{
  "head_dim": 128,
  "bias": "none",
  "extras": ["some layers without attention", "local attention windows", "paired heads", "shifted keys", "gated attention", "exclusive self-attention", "capped logits"],
  "init_std_qkv": 0.0362,
  "beta1": 0.93,
  "lr_head": 0.00562,
  "max_grad_norm": 0.5,
  "decay_shape": "pow",
  "doc_mask": true
}
Each number is 128 + 32 x the weight over its row's rms, rounded and kept within 0 to 255. Layers, rows and columns count from 0. Numbers have three digits each. The size before them is the row's rms in percent of the matrix's.

# down: layer 5 MLP down (transposed), 1344x384, rms 0.054, rows 231-267, columns 352-383
# up: layer 5 MLP up, 1344x384, rms 0.0686, rows 232-267, columns 352-383
down231 101:184124088109051117094125140121132079114117089110154111155152113119100059108149139161125152196079
up232 098:095128140151139129104110121115115177061161090158119130076048126154062163157164132096103125134183
down232 093:172138097097097091119151112105177124128126175173137125117129112172161132092105124155129152167123
up233 099:083121121124089157118096121154113168067148130166137155121142126138119108134139087157154084072120
down233 100:133178127089167070081092167186111150148089130142101108106147129109096061160110135115097168107149
up234 105:127137091142081089160112113160064104077144094072122136165086069054143138065151113134100156161127
down234 093:106114121074126163112131121120121103141145130123132102165127132144150179121168137078125086197146
up235 103:120100156079130129102138169130080072103168162095068130156085142131153112164048117134084156152141
down235 089:145099116205105104110117105126123086185164134108137103124174112185105158166124093061139163142128
up236 098:079132129109086119105156149117130170077144129058143127108141132094091156148119159117111093119108
down236 095:135127165119149130117088086119078104086106106140103149125072145149160077167067112096085119102115
up237 104:138111146144083088133139058111136112167117130100144164142116111168130033118119147107114092152147
down237 086:149136169131203068144107122129126156155119127133109162109123187163116140142118121172079115116130
up238 090:116159125123107130110137065166150119164145184028203171077116090101150111046153114087116177137136
down238 095:100156124131118115165116146104176160093182071135137126126112153132134108104118115103116151132068
up239 104:121100092143087193063165162160132138069168107082093118108108095115129121138127135151117117141151
down239 096:106114092152128069094112087190119106183139170198149160110129114128169099125066110107180127144131
up240 095:137155128122112086119154174144125094163067121111191087076127167106181149190154134130197144112097
down240 097:120127077142136084119131114123155138124126168171130092106113112173123119163115127187168118111127
up241 102:177162194169170107117196088092124130123128123099105083220147144097095167158075111159089094118126
down241 108:151083110084092136087160111171162067097154054152145170090114111075103102116103160132135132155154
up242 094:139161164117129137152058075149196066084154141121120118149101131136135119099085132125176063145083
down242 107:156114085091129107119142175103109104111076090080173093107104110121172152063161140131127125152137
up243 104:149114146100053110107108117136130133139137119139176176123129054142112064123072138150138173168149
down243 110:116104214094136138089080150115165126122147155181127120150119106099112130074134143149114138163159
up244 100:167066145175093093140114092094141113136128132121146111160076137115090176120150122089175080100150
down244 117:179120080111101153144142097080183144161080072120118160157087092163103108118147099155159081119103
up245 098:076135188125119146138131102157064140099061124171095166118131152159054062130104164107059154093153
down245 103:072194130152138185161119166154121071184069087137108123142132124139107130133126129104108149050135
up246 105:168099153098166082123099135090118094140111116159140177150091144140133153156131220124102131114155
down246 103:182134121143118179128072165106069104159165145142112160146106106204111144158161109200173111117137
up247 097:157134166097109122131106155088100160144100061103104124068081121141098128113064101107107124107134
down247 104:093112187132089192112128076168164083114132092121158107103133156115139103098143142183116111136115
up248 104:078104166099169124202122084133104164160138150156152145166097078162136102093188158148137140171117
down248 098:101216112156092189119101086056158129186133156147118133144164130116137118120134134148108167122121
up249 111:197168134150116142141159119114169189155089101127179116101177153111139157170105099135145105144101
down249 100:106156106130119106094139149080102131124185137208134105104156144114107111122108155136168151151109
up250 099:139122129080118096104134122056127165169206165108131148166077124108087113094174114158125156153070
down250 108:099126120200158123129206085113112161132140194130133099121129074130136115110124106175147138192154
up251 098:139132128103150164168127148154107102139155122131128089095161177154101152116149143147077185091134
down251 092:154126138180152107087110073132149166199108076163156117069042156151138140166103093140154175076091
up252 103:209085165096108149113156045116069166136109184131104145110106174128125095076104117098139080154155
down252 085:120082119113112066126087127094119123176136100202086125175162176092124156151159086090108175134117
up253 106:142115142102141171147081128094121116110123185058054093081190102116087152086153086140070132126136
down253 098:149118110158137131084097131133151105085127119122109188081179127155132084155178092135094095045191
up254 101:117161136117124146070075160160123124163105158088147084113134175100122156114102100208126131119149
down254 096:092090126203174161160176111145111095094111143125134127134188109108139104141126099176147138135089
up255 095:101141188153065110139097134108128114103162143123132059124068123137121135144091089105159180157112
down255 095:145101098194141131120143153152058116174205138130142109144110161084105093200117140158175151152117
up256 104:137093087131162099085088123151111107147153129161125159108145161082058158109115064118141169108180
down256 098:095114169097128160175216184116100130045144135085178147102119116085205104126108097096088175112132
up257 106:105170083118144122092152154086169105127117140047065138186176120093124170092055068208125123172146
down257 093:143115104121137129175122129143157127117151176075187139110153109097107119127177155142106097108123
up258 098:188105163093156121144058108102150159089133079118126157182031143123103104161167099143107118124108
down258 106:163066136072145135093126101102106136215081125173115169182115144106127114162157143093061154131125
up259 104:095115110167049109143077085142100152174105184118156116133099117108143113138200113152144101065143
down259 098:159155124117095118142124164171086096106159172076127081116129077114118182086181175121071149139169
up260 095:124095073183179140083212132116085067123098159162129123105130109111126094124153062145155183109134
down260 096:128165107086104083159115124058141103177157135122115147164181147125138111075154128145128164141126
up261 102:136084098086185171096119146099127141172116105174064127107179125135128139100107163161117077118117
down261 098:151166146134115142142096076110142145123087157171180106117151144118115156171164154100145102126076
up262 087:137034188073127119198122081215072118152168113130142059152135160116130142132110133171148170101152
down262 100:157095093186101126105107126116094121132096107100064092159100126141122111120122149128102142134115
up263 094:127135089167145146137097135135146118119129102161107128116098158134140098152177163112104134105132
down263 099:071140124120110111093118104076099123167077127092119107128146168154098137136129135086110160103138
up264 104:101092190090116148128176131092145141118060169098135175147092165108086119112146086122139103115059
down264 099:166073154094123166162139148149200080140159137132071111131073090102158126133147141084133121125141
up265 093:093166080136172141110092130132146118176100152094133108162086136107132130135148154099098136131159
down265 110:106172161042143142047137173148173147155139134115095115120106166139102124115132108143130109151183
up266 106:164096173095135134092081126071125137127160171118139134116115106145145102132135093092130112082145
down266 105:085116092086101168132156082242108158127187111137117128124095113083133148134161124082127185143123
up267 094:140137097200099112113111115107155126135152114112099117139183107053136139119134051142137130110039
down267 106:095097137174155130153085130116137101125092138145173121133139174129160139107105140102128108164109